config.yaml
d_model: 192
activation: "swiglu"
positions: "rope"
qk_norm: true
attn_scale: 0.164
init: "uniform"
init_std_down: 0.00338
seq_len: 1024
train_tokens: 123300000
Each number is 200 + 40 x the weight over its row's rms, rounded and kept within 0 to 999. Layers, rows and columns count from 0. The size before them is the row's rms in percent of the matrix's.

# layer 7 attention value, 192x192, rms 0.0885, rows 61-63, columns 0-191
110,241,193,223,307,190,210,214,206,163,239,250,253,185,245,315,205,229,218,209,220,220,193,174,183,106,202,151,183,186,154,234,181,192,217,256,181,243,155,246,269,225,182,213,182,186,251,185,231,190,178,182,194,215,220,280,142,183,217,164,221,223,242,271,208,255,161,186,196,143,186,288,188,181,230,196,183,217,212,201,277,279,150,255,252,237,198,203,193,198,241,207,244,210,219,233,232,115,219,271,221,222,227,265,211,211,262,244,214,199,278,172,197,211,210,175,189,171,170,107,212,220,211,182,235,219,178,180,155,204,253,207,238,240,259,218,172,156,250,272,188,179,223,117,214,189,184,224,254,95,107,221,132,173,150,213,215,186,127,160,133,200,196,192,179,106,220,191,181,184,210,174,237,218,223,240,220,215,181,270,128,270,213,199,184,200,206,183,181,135,217,171,274
110,235,215,216,197,188,206,141,211,225,160,172,184,171,283,141,158,250,253,166,174,241,206,238,236,189,190,213,150,229,190,201,170,200,282,149,200,166,146,231,251,244,196,220,196,181,196,259,165,240,178,186,224,229,201,216,153,208,234,208,197,155,138,217,304,212,161,248,208,156,190,221,131,221,173,253,164,245,210,190,248,273,127,256,247,223,172,215,182,198,159,255,323,213,172,178,269,265,249,159,207,195,143,196,198,129,153,216,165,179,156,185,245,163,135,193,175,179,214,265,186,232,198,183,251,296,212,232,190,210,184,217,208,181,244,193,188,199,241,202,274,198,229,129,235,284,228,288,206,161,238,151,226,176,182,243,183,205,141,194,133,313,191,187,212,199,132,148,219,188,236,192,182,170,275,165,207,149,203,171,218,242,257,131,203,217,264,231,203,217,168,224,258
104,218,165,230,250,187,155,146,271,212,210,203,151,197,164,181,127,256,109,172,257,192,251,181,192,177,133,105,161,138,250,144,188,197,186,167,228,194,216,194,196,230,206,170,176,193,205,199,217,174,167,241,146,231,207,174,243,281,217,228,168,165,181,220,171,256,195,143,216,240,168,201,174,305,181,185,205,187,200,250,212,138,212,185,222,186,215,216,224,195,210,293,179,140,223,154,244,216,215,197,207,249,207,232,220,217,171,168,177,217,168,228,203,205,186,171,126,234,173,222,158,135,187,176,166,277,152,229,191,198,189,280,228,164,123,200,213,211,232,191,188,187,187,144,152,132,160,288,169,162,216,137,162,186,107,213,164,139,188,302,183,302,141,231,270,198,218,251,238,170,179,183,171,171,260,114,229,198,169,139,239,203,206,168,192,167,190,222,154,185,131,230,265
# layer 7 attention output (transposed), 192x192, rms 0.089, rows 61-63, columns 0-191
109,293,171,182,228,177,199,216,172,202,266,229,210,146,234,297,171,163,176,196,250,156,140,204,197,160,173,181,244,226,167,233,172,211,214,296,172,285,158,275,210,183,227,214,198,188,227,223,241,164,207,186,246,250,251,300,147,242,201,196,184,184,256,241,205,295,164,194,227,185,206,246,223,176,208,200,101,207,192,199,307,246,164,204,234,243,185,247,171,227,206,226,221,195,228,226,212,184,240,166,234,169,237,225,208,212,214,233,204,209,202,207,189,185,158,137,166,168,201,114,231,185,203,216,235,191,192,183,138,263,215,170,207,220,239,201,178,125,259,257,192,149,237,114,177,180,178,194,251,98,112,231,157,191,175,170,191,174,151,190,114,143,212,136,164,153,233,97,216,198,226,140,210,231,192,298,220,202,189,247,222,229,183,192,216,176,171,217,167,170,150,205,232
121,225,233,213,241,259,199,187,176,268,218,178,90,211,222,150,216,246,244,184,173,228,122,227,226,127,239,199,177,217,206,196,199,230,228,163,227,137,174,236,269,258,134,185,182,200,214,270,139,179,77,202,242,178,229,173,222,209,244,233,187,155,193,210,279,259,182,246,179,166,162,161,166,210,172,219,161,206,215,165,247,241,212,295,181,198,174,174,204,184,158,223,236,243,169,203,250,229,248,153,215,136,172,204,165,154,206,222,127,152,155,145,212,171,104,211,220,165,161,253,213,162,140,166,239,283,210,246,200,206,203,196,194,215,239,138,195,208,244,210,276,123,219,197,261,282,220,237,192,146,152,180,170,129,176,224,178,193,203,176,165,274,165,205,200,219,137,134,224,165,217,176,175,191,248,179,191,183,174,143,207,264,224,193,289,228,257,238,165,206,170,186,220
114,206,221,224,268,247,222,175,302,241,231,186,131,209,125,197,168,253,136,177,168,195,187,241,220,160,174,108,160,138,218,156,212,172,204,199,267,202,235,181,181,223,217,157,218,225,137,266,126,203,162,212,223,229,206,131,249,275,252,237,212,130,149,253,162,244,227,198,264,194,189,187,179,306,173,174,162,204,214,175,176,149,244,201,227,200,196,177,195,185,156,277,185,169,170,116,230,218,214,177,174,226,194,209,171,213,195,182,174,241,151,206,167,195,197,189,103,195,202,216,199,144,157,167,224,253,150,193,208,172,217,267,234,164,129,260,228,223,246,226,198,194,160,133,162,139,176,247,183,160,205,170,194,139,134,203,139,170,130,262,175,292,153,251,223,129,184,203,264,131,182,202,201,198,198,189,180,183,141,151,264,184,210,137,233,198,231,212,195,177,151,199,221
# layer 7 attention query, 192x192, rms 0.083, rows 64-79, columns 0-191
099,148,182,183,202,176,107,200,228,276,223,155,90,268,242,222,179,227,219,166,204,156,232,209,224,241,219,174,131,222,258,177,193,255,195,226,210,214,73,162,198,196,178,144,122,184,203,165,151,194,239,158,237,202,216,216,153,148,283,271,150,90,249,204,183,167,204,229,211,247,148,190,214,168,261,171,200,181,196,148,179,217,151,245,236,197,238,214,191,224,135,137,227,195,194,167,205,166,136,190,171,148,229,145,264,189,219,267,181,209,222,192,224,282,208,294,199,277,176,202,271,224,177,233,235,120,234,175,189,235,214,196,140,188,192,162,220,209,242,146,162,212,228,222,250,206,163,154,183,199,85,186,201,158,206,223,178,183,251,176,176,184,200,167,178,239,249,185,171,184,195,222,234,188,217,175,233,199,150,219,125,217,193,192,225,209,241,193,148,219,275,141,169
109,230,174,156,154,209,161,206,246,120,208,207,254,263,158,239,136,230,213,239,262,220,159,177,210,228,221,121,201,191,213,182,140,198,186,256,214,221,194,211,205,190,122,259,136,284,161,137,169,168,196,219,232,141,178,169,292,148,234,225,231,200,235,221,212,190,162,273,181,256,239,265,206,175,185,161,149,188,158,174,173,161,164,265,138,259,214,230,211,165,176,246,235,193,189,258,262,178,230,234,200,191,187,261,163,189,221,212,166,247,183,263,245,244,190,135,242,189,176,242,294,191,236,196,279,167,205,238,197,214,259,200,160,256,216,155,168,207,221,193,211,195,135,185,173,199,174,199,151,160,210,186,206,190,198,296,151,164,210,154,226,304,177,170,185,223,257,114,180,174,201,248,179,187,199,177,201,262,219,178,126,213,220,235,199,241,246,194,165,128,309,179,199
120,162,206,194,280,159,232,240,223,265,196,177,92,237,226,146,176,191,172,221,243,182,300,232,189,164,200,195,218,174,228,253,250,185,250,104,243,192,200,157,162,131,253,126,188,137,237,254,236,178,263,154,235,222,250,192,142,195,213,202,263,171,158,177,169,192,201,117,191,243,199,155,211,256,185,209,282,160,134,158,199,184,216,208,263,224,129,158,215,268,182,197,202,179,212,183,177,121,148,141,265,169,307,176,242,222,143,179,163,158,218,140,193,200,192,222,190,252,221,178,189,269,181,221,193,98,183,192,203,150,177,220,253,163,251,247,180,164,188,187,209,246,255,174,185,235,153,185,187,211,198,199,218,157,190,171,152,135,212,174,217,150,212,194,214,204,180,178,153,177,155,217,219,212,201,211,212,212,197,167,250,271,181,132,186,173,99,225,143,195,152,195,211
220,175,157,166,196,184,93,218,246,186,250,152,154,269,222,207,180,237,176,211,245,163,219,240,205,190,239,174,189,213,236,214,216,198,209,131,250,226,144,172,159,164,298,124,123,232,186,163,221,168,259,161,166,173,206,212,218,168,266,217,187,67,245,227,197,220,161,177,183,218,190,219,228,222,244,178,219,155,130,178,173,169,174,209,250,267,182,210,202,252,194,179,227,172,206,233,202,141,98,160,216,208,243,175,201,212,184,229,160,177,203,191,215,272,244,268,250,260,156,236,303,202,150,209,224,154,150,167,161,216,194,184,200,204,276,204,213,217,189,140,207,230,200,193,184,203,147,213,202,183,152,217,191,164,204,226,95,131,215,186,198,161,166,142,231,250,214,187,170,137,237,259,221,193,175,185,225,211,215,143,94,271,216,202,247,166,238,230,126,223,280,192,192
250,238,209,198,180,256,220,157,167,148,205,230,239,128,165,197,204,207,242,156,155,247,155,153,184,231,195,185,173,193,129,130,132,192,175,324,156,224,227,247,230,249,144,264,291,236,204,191,160,232,112,256,190,226,170,230,231,248,143,164,201,278,186,186,185,164,231,239,242,182,214,208,150,201,185,180,164,215,278,217,221,250,217,194,141,121,271,195,226,148,187,194,199,246,207,179,229,282,258,241,119,206,129,247,187,151,221,196,267,257,201,205,182,132,223,173,185,139,212,197,129,185,239,201,174,256,229,226,238,189,176,200,183,198,150,153,205,214,201,212,193,181,165,199,208,177,280,173,199,197,252,223,184,246,170,192,262,277,183,216,223,259,226,235,148,156,188,233,263,267,180,134,164,235,196,202,166,174,157,215,222,137,217,240,148,241,239,166,271,199,167,194,210
132,227,239,250,158,126,297,207,192,240,161,225,197,225,209,186,220,119,153,239,174,141,214,137,243,175,150,249,217,154,256,255,255,223,225,113,201,110,200,166,204,188,206,224,126,116,178,225,277,173,201,208,291,251,182,113,198,183,239,128,212,238,187,210,212,226,159,173,163,202,213,174,217,215,173,278,219,270,152,171,204,195,204,228,169,213,152,209,126,208,168,202,203,223,169,239,165,208,206,159,250,162,264,180,205,285,218,172,149,192,238,232,212,173,170,132,188,227,238,183,190,249,222,183,185,197,233,182,183,241,243,160,242,168,172,263,176,151,213,238,138,186,227,156,184,200,180,214,216,204,193,147,215,159,197,188,266,185,230,172,140,121,212,226,210,196,246,235,139,202,177,241,232,184,216,219,242,253,267,229,337,155,150,156,200,194,148,200,194,146,193,252,216
200,149,178,229,176,112,251,255,224,252,126,167,203,256,209,169,219,185,152,234,188,122,201,271,261,178,171,233,215,195,244,261,280,201,211,97,247,142,193,184,179,210,198,157,119,159,177,215,264,152,276,164,259,153,208,126,185,174,216,207,190,150,201,225,210,266,124,172,117,213,199,198,262,200,204,256,213,256,135,157,210,165,230,167,218,206,128,179,132,208,224,194,193,193,145,189,167,143,165,165,274,165,238,161,185,240,194,187,140,180,170,267,207,229,168,171,197,258,215,172,241,212,170,161,246,145,188,188,151,255,261,176,162,200,181,243,189,130,253,216,218,190,250,218,183,208,142,218,245,227,149,154,250,176,254,219,181,155,202,198,159,154,165,183,260,275,225,165,147,174,221,242,232,148,198,217,225,222,259,188,225,224,147,169,236,197,171,225,168,177,233,234,198
184,202,199,186,253,295,147,212,152,185,234,148,215,199,256,249,189,279,238,178,205,269,220,207,131,204,235,170,164,247,230,214,149,203,183,199,170,263,212,177,171,156,237,192,230,215,289,225,139,197,157,193,146,192,263,223,239,235,185,275,265,199,220,190,171,151,286,195,290,191,221,180,201,170,229,155,160,100,204,221,173,173,183,213,221,253,226,243,314,174,165,181,165,158,254,225,234,213,197,242,188,261,208,169,212,186,183,216,239,207,248,110,172,211,241,273,193,174,154,252,203,174,194,234,188,182,191,238,219,108,143,257,232,236,286,163,194,294,142,141,240,199,203,207,225,187,220,170,145,208,195,219,145,242,159,166,151,204,186,168,237,176,262,174,181,247,171,202,249,187,154,210,142,250,206,152,212,186,122,216,159,239,194,224,180,156,220,222,200,240,173,176,141
145,196,187,192,134,108,175,238,258,186,149,191,200,240,215,196,220,172,189,266,198,203,202,307,227,250,201,211,226,193,199,219,210,190,230,150,260,144,151,209,175,219,192,145,151,179,164,198,220,167,244,165,224,177,189,193,137,173,225,190,212,153,114,196,211,223,156,185,90,229,166,159,146,194,212,248,270,230,214,174,214,202,199,170,253,183,133,160,113,240,217,221,225,196,177,244,174,191,147,134,242,130,219,174,164,204,166,187,198,186,180,238,232,235,112,171,284,264,286,176,266,211,150,222,256,133,149,162,245,296,218,154,164,212,164,211,222,163,253,194,194,195,183,249,173,242,161,221,253,171,179,173,297,170,287,226,177,150,202,236,167,176,212,185,262,222,200,132,174,225,245,221,276,143,210,180,237,242,207,205,154,198,236,166,256,193,164,189,201,182,256,196,225
128,243,221,178,233,298,173,149,169,178,255,213,152,157,198,259,182,194,233,143,219,246,209,148,128,189,231,180,153,228,202,179,173,225,243,219,163,255,250,165,198,142,225,249,214,179,267,229,186,232,158,231,170,228,237,207,189,252,170,252,258,217,202,161,194,169,270,218,312,228,193,225,201,204,212,149,197,148,251,187,168,177,128,218,203,228,228,252,296,202,130,180,213,211,217,181,251,223,204,216,198,263,172,179,206,214,193,228,236,219,240,77,196,183,234,272,178,154,151,244,184,184,202,262,155,180,221,216,241,115,162,252,269,237,279,165,168,277,171,163,207,198,243,180,234,149,187,201,163,206,183,211,118,194,162,146,165,199,209,130,241,157,197,193,156,218,172,219,243,205,140,284,199,228,183,197,206,179,88,219,205,242,186,195,132,143,236,199,229,205,212,187,137
078,202,246,277,189,208,183,246,229,165,205,179,205,198,210,178,159,218,183,154,250,206,147,187,174,205,177,183,180,164,83,127,217,183,207,232,182,260,261,186,221,106,211,189,150,272,185,173,173,216,196,222,205,253,125,219,195,245,228,203,172,204,156,231,180,246,162,167,186,236,172,263,87,195,149,159,255,228,208,151,239,241,144,171,232,197,199,184,215,240,154,117,280,206,182,161,177,272,229,151,173,202,230,238,212,196,184,252,270,223,206,186,206,240,110,214,189,213,179,199,180,158,207,235,232,212,133,123,196,228,195,164,254,199,275,235,127,244,218,235,187,265,168,127,150,173,176,119,218,132,212,220,130,176,211,223,110,207,253,219,211,203,153,182,214,219,222,251,184,183,239,210,249,208,184,287,196,151,117,160,161,225,223,241,196,164,173,219,254,172,162,187,164
089,212,287,232,215,194,219,185,194,252,181,179,180,206,147,223,168,174,188,147,174,162,135,138,164,242,121,164,225,224,102,153,169,206,246,280,188,198,274,205,192,224,194,191,168,193,158,244,165,186,214,138,158,280,145,218,184,253,204,162,217,216,228,163,238,224,240,163,197,244,239,195,193,198,201,241,191,259,259,203,226,189,222,244,298,201,224,233,188,226,185,136,202,258,185,176,259,238,149,153,204,187,208,185,306,181,218,195,80,264,207,223,226,162,164,149,268,229,222,221,247,169,243,199,157,226,185,206,202,208,184,175,254,224,177,206,223,188,230,197,147,196,145,192,171,221,193,135,148,188,109,170,187,185,270,149,215,182,298,166,189,198,231,213,188,167,144,224,160,178,195,248,199,99,182,230,129,226,141,267,274,203,205,167,146,159,185,190,179,205,124,172,228
077,244,200,189,226,205,244,125,240,144,270,231,179,189,230,251,189,148,192,229,177,186,265,258,176,179,200,204,122,155,253,219,240,248,197,201,276,197,237,200,150,156,214,244,252,309,174,157,261,237,162,318,163,193,184,263,176,187,193,184,120,217,200,167,192,189,227,232,199,196,127,232,235,212,178,140,194,258,170,176,201,214,188,178,148,233,222,196,230,199,203,184,208,175,162,195,201,204,233,220,201,200,136,225,193,239,243,208,243,207,135,175,195,282,183,283,170,110,156,244,219,233,169,200,215,197,204,141,178,157,182,190,235,165,172,177,117,260,176,145,225,182,215,191,251,105,169,290,176,157,208,164,153,228,146,223,158,214,197,165,203,156,154,167,149,195,257,241,233,253,227,215,189,183,188,179,221,230,278,125,148,154,205,172,235,209,270,188,213,215,235,255,116
070,162,239,229,119,214,245,153,191,196,178,137,221,218,205,195,189,230,180,233,236,245,213,173,200,212,199,203,150,164,219,252,186,186,166,173,177,135,132,210,261,186,204,219,203,154,291,185,81,158,187,173,217,250,203,115,196,168,207,193,239,264,178,237,178,124,134,197,209,167,252,207,158,164,190,254,154,182,135,215,219,170,148,230,205,208,151,183,173,194,183,246,175,164,270,213,209,116,219,190,171,104,261,128,183,247,201,183,165,177,307,153,168,236,166,190,180,200,167,175,203,236,237,188,165,183,231,205,183,159,239,222,252,161,247,172,204,187,246,158,170,207,202,168,175,154,286,221,224,235,166,165,192,123,131,161,216,182,184,204,175,223,217,211,133,174,244,306,186,178,242,230,201,218,225,172,215,144,250,292,243,210,196,278,269,191,128,259,189,239,164,209,238
091,199,210,217,226,200,214,216,208,170,250,184,236,173,259,228,115,192,241,176,218,193,162,202,134,237,213,197,256,200,117,229,196,193,185,222,205,253,200,183,174,220,229,132,184,165,207,151,121,229,258,145,152,139,187,250,203,204,234,183,228,196,213,253,157,184,206,148,194,230,144,193,179,206,191,239,290,174,213,240,236,206,192,172,267,178,141,195,265,208,171,176,189,185,146,214,186,318,162,183,287,207,255,227,183,173,169,245,169,211,229,272,197,235,193,218,284,217,195,197,242,137,256,300,180,148,188,219,222,218,169,154,187,213,194,196,224,248,208,203,202,252,167,224,175,307,132,101,216,179,268,221,213,173,219,244,118,166,226,261,217,210,259,221,216,239,156,177,196,206,252,141,162,213,261,190,187,144,156,183,147,273,210,177,155,183,197,182,150,127,115,194,255
072,162,135,140,207,197,240,176,234,196,190,144,209,183,208,269,211,182,243,205,238,206,221,221,231,215,262,214,237,161,233,207,233,210,214,243,170,224,167,224,196,195,213,129,221,219,188,152,197,236,209,207,200,124,249,241,179,242,212,232,250,193,177,162,168,165,178,184,179,191,267,173,171,265,198,216,267,138,246,254,178,102,226,197,247,178,103,213,229,191,218,186,206,234,212,181,282,287,127,158,209,231,197,272,135,131,117,211,202,247,249,295,187,146,166,201,210,243,194,174,211,178,205,223,172,124,191,262,136,236,178,230,149,193,179,256,281,152,169,188,295,220,240,229,100,247,143,157,249,144,229,214,161,184,244,202,207,178,160,206,192,230,171,239,240,244,157,137,159,209,170,174,189,233,247,192,161,185,206,195,144,190,241,215,163,227,161,218,171,206,126,120,222
# layer 7 attention key, 192x192, rms 0.0802, rows 64-78, columns 0-191
079,249,239,195,181,153,238,172,170,249,211,265,143,224,203,167,192,143,175,156,231,222,205,245,155,196,117,187,222,176,246,146,206,196,145,241,175,201,230,187,152,152,250,222,153,204,269,184,201,147,249,198,191,218,204,155,209,259,188,239,148,147,277,131,225,168,229,193,220,250,182,159,165,201,221,233,229,137,168,246,134,186,126,199,243,285,205,198,192,235,218,150,185,161,251,215,257,237,157,163,192,217,182,165,214,186,233,261,191,236,259,228,272,279,209,231,184,236,232,184,222,207,248,219,204,152,262,262,205,195,144,232,196,243,255,95,163,226,236,174,204,204,145,151,226,246,215,175,133,265,174,199,224,253,133,151,211,164,185,214,203,202,266,138,253,163,61,175,185,162,186,268,173,177,184,199,185,192,220,164,173,127,195,180,212,162,273,141,209,234,213,221,183
091,178,208,295,181,231,189,201,190,240,196,215,195,250,178,169,193,165,169,191,221,252,230,224,220,167,196,180,191,214,223,288,207,188,204,155,217,177,210,180,257,129,231,180,148,192,179,240,214,171,229,258,195,206,176,189,160,190,283,201,254,222,155,195,208,213,172,170,189,216,179,214,199,228,197,203,205,253,218,114,223,224,237,211,151,222,204,213,172,207,186,237,212,212,270,245,252,205,219,226,207,203,263,241,215,171,210,201,243,229,192,155,210,189,212,215,223,297,200,264,166,201,149,156,265,172,179,131,207,187,245,145,270,284,335,225,142,163,298,169,236,221,200,161,216,153,173,245,174,90,214,234,152,181,241,235,105,126,251,161,127,319,166,174,247,210,239,120,147,194,217,224,195,234,206,134,188,231,241,270,172,265,224,201,190,191,218,266,180,218,234,184,202
085,169,268,225,133,226,242,243,164,238,166,235,209,186,215,213,190,118,142,217,186,214,211,176,206,123,192,156,197,197,242,251,198,204,255,206,168,172,186,216,312,225,157,259,193,159,202,298,222,174,198,264,235,239,163,155,198,205,240,208,263,253,221,224,190,119,218,159,146,177,180,205,266,153,215,221,144,179,168,178,181,249,193,178,132,224,198,196,193,175,199,199,201,202,185,270,181,230,241,247,268,207,232,243,136,164,238,180,179,230,162,139,265,123,299,195,171,239,203,178,174,238,250,139,202,154,152,207,256,177,233,191,231,232,231,240,138,198,233,164,183,210,206,111,266,203,207,205,133,135,214,278,199,238,266,213,170,160,165,144,141,236,174,225,231,178,202,231,189,208,152,196,121,240,192,201,170,147,247,264,224,219,192,156,182,135,175,226,240,189,206,259,278
149,203,244,197,208,244,102,175,165,157,224,194,247,228,144,195,163,222,128,218,202,223,258,201,210,229,223,177,262,232,229,245,244,201,187,121,217,207,230,200,257,161,249,230,177,251,172,201,216,179,226,196,219,229,149,228,198,169,236,207,212,201,234,237,221,185,181,151,182,188,150,230,253,248,208,172,201,221,167,171,230,207,107,231,231,268,239,194,189,165,187,223,191,233,218,206,251,194,167,121,211,226,239,217,164,192,237,223,168,207,167,130,235,126,211,250,206,245,189,226,231,226,148,127,215,171,102,165,184,194,207,179,239,243,273,247,163,184,168,212,177,224,201,131,175,156,239,256,199,140,218,247,170,167,195,253,55,129,261,81,148,256,182,175,277,220,208,246,162,188,236,232,207,218,218,201,232,238,178,225,133,293,195,185,180,159,223,251,145,228,265,223,143
154,186,127,168,220,162,286,212,226,220,189,142,136,180,269,211,260,171,282,180,189,194,171,234,190,200,238,207,148,175,146,170,145,236,181,239,186,185,177,190,172,254,148,161,203,107,257,181,198,242,174,226,222,191,249,184,200,207,142,232,213,192,197,123,154,211,190,266,268,224,275,181,143,149,210,222,219,164,262,230,154,177,260,175,200,102,189,158,205,241,169,187,191,171,208,179,154,214,227,235,214,199,137,151,266,206,173,205,239,196,218,206,158,224,153,184,165,191,187,167,126,205,201,275,208,219,269,226,187,201,194,206,162,194,143,158,226,233,238,190,229,180,210,250,238,232,188,141,206,272,163,130,273,190,243,142,292,301,170,238,246,198,199,239,112,154,238,157,240,228,159,176,174,222,196,148,177,151,212,168,253,170,205,250,178,274,165,171,237,197,122,181,227
120,207,271,210,137,228,163,161,183,170,208,257,256,192,171,192,171,190,134,221,182,211,239,172,233,185,172,204,252,204,255,258,235,186,228,181,194,202,239,240,289,163,228,286,203,267,135,209,160,148,168,198,214,253,139,216,205,194,248,141,204,231,229,237,224,150,166,132,90,178,129,232,267,175,210,206,205,247,138,185,257,253,215,205,165,237,247,222,209,143,263,241,187,242,183,266,174,210,207,214,207,204,251,251,103,201,256,201,187,227,166,216,252,140,241,177,240,200,223,161,223,196,205,118,164,170,123,172,232,198,177,167,215,212,208,250,214,163,174,194,142,231,167,117,198,194,251,228,177,156,214,268,149,232,208,280,122,101,171,153,172,196,187,150,265,252,175,240,162,171,216,191,188,188,199,262,224,230,225,225,170,200,187,134,204,150,208,210,183,164,239,256,204
145,199,250,203,183,241,96,175,174,171,179,277,266,239,174,152,166,224,169,218,211,236,233,169,168,252,139,186,248,265,259,188,165,170,218,176,206,198,191,215,195,185,206,267,163,255,156,217,144,135,200,205,176,191,123,190,219,173,221,192,162,212,241,249,237,223,204,155,123,195,110,193,225,208,217,192,161,203,145,195,229,238,175,192,157,314,241,263,185,154,234,226,240,203,195,216,232,188,201,168,166,232,251,251,169,164,243,211,143,189,172,193,243,147,242,153,262,169,168,239,249,171,196,129,189,214,157,168,193,232,186,161,268,151,242,217,167,217,124,188,153,215,153,147,238,187,217,274,164,166,212,232,154,261,206,236,155,90,229,205,187,214,222,153,275,257,156,227,169,173,261,242,224,186,216,255,224,259,182,227,152,167,233,154,235,111,219,212,139,203,250,238,171
190,173,125,178,208,174,262,195,228,224,199,150,136,193,253,235,207,195,252,193,205,177,186,242,194,194,247,212,156,174,149,173,193,214,185,199,207,188,161,167,150,241,171,123,218,124,269,177,241,256,218,188,229,178,269,165,173,233,164,271,206,188,177,155,171,223,226,260,293,213,269,163,128,207,186,211,198,157,266,259,142,159,208,223,253,111,140,169,189,235,164,181,185,172,203,195,210,206,199,188,255,190,159,131,260,233,147,202,222,191,211,179,140,255,173,257,134,220,195,209,161,229,158,276,234,203,259,236,186,170,209,243,146,211,186,179,191,211,239,209,262,152,257,267,191,203,147,159,239,230,180,133,258,148,217,108,266,297,167,216,225,204,199,238,130,141,230,170,250,198,171,199,208,225,202,130,174,155,182,183,254,227,194,266,170,264,184,210,236,198,152,131,202
081,209,141,168,149,234,170,155,170,210,223,248,245,165,250,203,175,211,227,224,186,237,216,130,143,258,224,218,147,259,257,180,141,198,201,203,131,209,166,185,215,182,138,230,161,125,247,221,176,192,183,178,142,194,202,211,199,229,202,224,182,186,242,179,197,194,212,240,266,178,208,197,186,174,258,189,176,139,173,280,145,198,158,254,148,282,267,245,141,134,215,206,217,173,232,236,223,236,220,204,195,195,158,143,197,269,204,185,189,97,187,154,228,169,232,219,235,208,197,226,205,199,137,208,161,231,212,250,205,219,174,162,294,184,249,146,126,301,124,180,128,174,189,189,264,273,202,229,193,182,211,226,230,287,150,146,242,153,216,186,216,202,219,175,173,121,141,192,221,149,193,265,135,252,252,153,214,173,170,217,163,172,173,216,164,141,182,202,162,240,239,222,111
186,217,126,187,209,180,244,207,212,232,231,158,158,160,216,283,219,215,214,186,193,174,202,237,215,191,253,213,150,177,180,180,250,181,207,194,204,225,161,145,172,184,160,130,213,133,272,180,281,262,202,150,213,165,288,228,148,235,187,284,212,148,146,163,190,204,226,246,294,162,264,189,155,226,182,218,188,181,254,259,152,139,149,241,240,127,122,182,176,198,140,160,192,185,202,190,229,214,195,166,275,159,165,139,252,248,157,186,225,186,220,189,147,235,156,266,140,240,205,216,180,218,172,257,217,196,234,243,222,197,223,233,145,240,219,169,173,211,257,231,261,152,269,268,155,222,148,176,256,210,197,187,276,151,219,115,240,261,184,174,207,201,198,253,162,158,224,186,236,174,176,173,201,213,201,122,179,147,163,205,214,277,171,272,164,258,190,202,229,202,181,134,193
099,216,168,190,278,175,147,191,253,173,204,212,187,215,228,224,268,130,172,208,193,273,173,227,238,173,207,210,195,188,215,129,128,204,241,171,192,147,200,156,119,155,217,168,147,134,182,157,271,209,194,241,237,191,246,189,189,233,203,141,216,169,235,180,248,202,215,204,197,193,184,217,143,250,213,188,259,184,205,218,203,185,210,194,152,196,99,188,186,290,168,237,282,161,169,250,134,211,201,168,297,205,241,140,235,213,116,194,237,233,245,166,229,157,163,187,254,159,205,178,210,141,201,285,141,219,195,107,157,174,250,114,191,205,278,187,172,185,216,195,138,215,168,188,162,177,244,175,102,252,188,195,203,145,262,129,202,229,181,162,229,213,218,231,181,155,150,228,155,198,194,282,241,178,222,195,196,188,235,167,160,250,251,208,264,181,197,150,166,242,171,218,261
089,234,248,145,207,234,169,232,202,224,187,249,179,194,219,178,203,185,245,182,195,252,263,223,233,267,178,216,237,267,240,222,179,204,180,187,183,269,224,209,217,178,145,247,196,196,173,257,193,161,196,164,199,169,205,260,205,217,228,265,234,193,166,260,213,201,205,258,221,171,158,161,265,202,197,180,119,230,279,222,219,170,160,254,225,191,242,268,225,184,152,194,164,175,160,312,161,240,165,126,197,161,233,237,206,144,263,226,209,291,181,197,148,109,202,226,233,205,212,243,221,149,228,225,210,232,133,227,259,178,144,184,190,178,219,155,170,205,201,173,255,118,239,188,225,266,182,163,207,172,201,181,252,197,224,190,152,181,150,145,174,92,213,209,285,243,196,260,195,119,180,167,218,264,231,203,186,214,88,223,215,262,164,136,167,119,169,172,191,253,204,162,183
088,163,164,204,244,168,152,178,212,194,180,205,179,178,147,281,182,183,121,182,215,199,141,215,225,209,232,206,170,207,194,167,276,195,225,185,213,216,184,165,131,159,319,95,195,252,230,112,281,192,169,220,191,221,239,201,88,238,180,221,216,204,150,158,265,279,236,210,194,200,177,184,189,185,245,209,247,220,202,171,226,230,199,139,212,189,81,181,158,252,208,211,199,204,215,131,202,140,183,196,204,243,199,195,213,185,199,194,210,207,213,167,217,324,182,251,207,173,218,128,188,215,146,206,139,146,219,195,195,178,231,167,169,199,230,207,237,160,276,227,238,217,260,204,145,200,178,175,165,230,175,175,225,157,219,163,196,221,210,181,114,171,185,150,231,216,233,260,179,195,188,215,243,122,189,168,247,231,268,112,201,210,203,311,261,254,200,145,185,226,237,157,222
070,198,216,181,183,193,332,213,240,168,155,174,227,196,172,199,141,230,220,214,191,236,166,216,153,145,100,221,192,214,209,258,217,127,191,162,233,153,209,220,269,182,158,228,228,137,252,287,189,212,157,204,211,195,177,116,172,315,200,182,194,113,198,229,173,126,133,170,195,242,209,218,238,168,225,239,215,242,135,191,232,184,237,190,275,137,194,204,200,236,214,225,153,194,129,180,235,189,275,174,262,172,192,183,192,199,164,176,184,244,199,202,128,157,201,196,169,192,265,138,194,184,224,195,223,194,271,201,201,173,226,197,215,211,146,243,230,193,239,274,193,145,174,182,206,219,224,227,131,243,201,191,206,191,110,210,206,197,179,202,233,195,178,271,193,192,189,190,220,223,216,239,231,134,122,248,150,188,217,244,274,274,131,171,232,173,179,202,251,101,173,279,196
095,171,123,160,201,181,160,136,214,215,215,163,231,207,282,260,113,137,252,198,180,198,251,160,196,198,238,209,191,140,193,249,82,266,163,183,185,164,175,197,124,261,225,257,206,193,189,129,191,220,261,252,268,233,202,164,231,173,144,159,258,249,189,188,245,138,239,241,192,245,201,235,175,248,141,200,196,171,258,220,190,225,241,171,203,165,227,210,219,253,122,275,189,186,232,226,115,168,216,192,244,265,232,188,168,210,171,208,252,172,210,167,255,247,225,182,238,120,183,158,131,261,153,265,188,256,173,167,203,165,170,220,215,142,197,189,154,178,209,136,161,280,187,202,162,205,195,170,166,182,194,193,208,146,235,203,225,221,192,220,191,256,181,190,188,165,174,139,239,210,186,275,241,251,208,183,254,188,247,154,205,139,199,152,211,268,206,218,161,191,155,195,281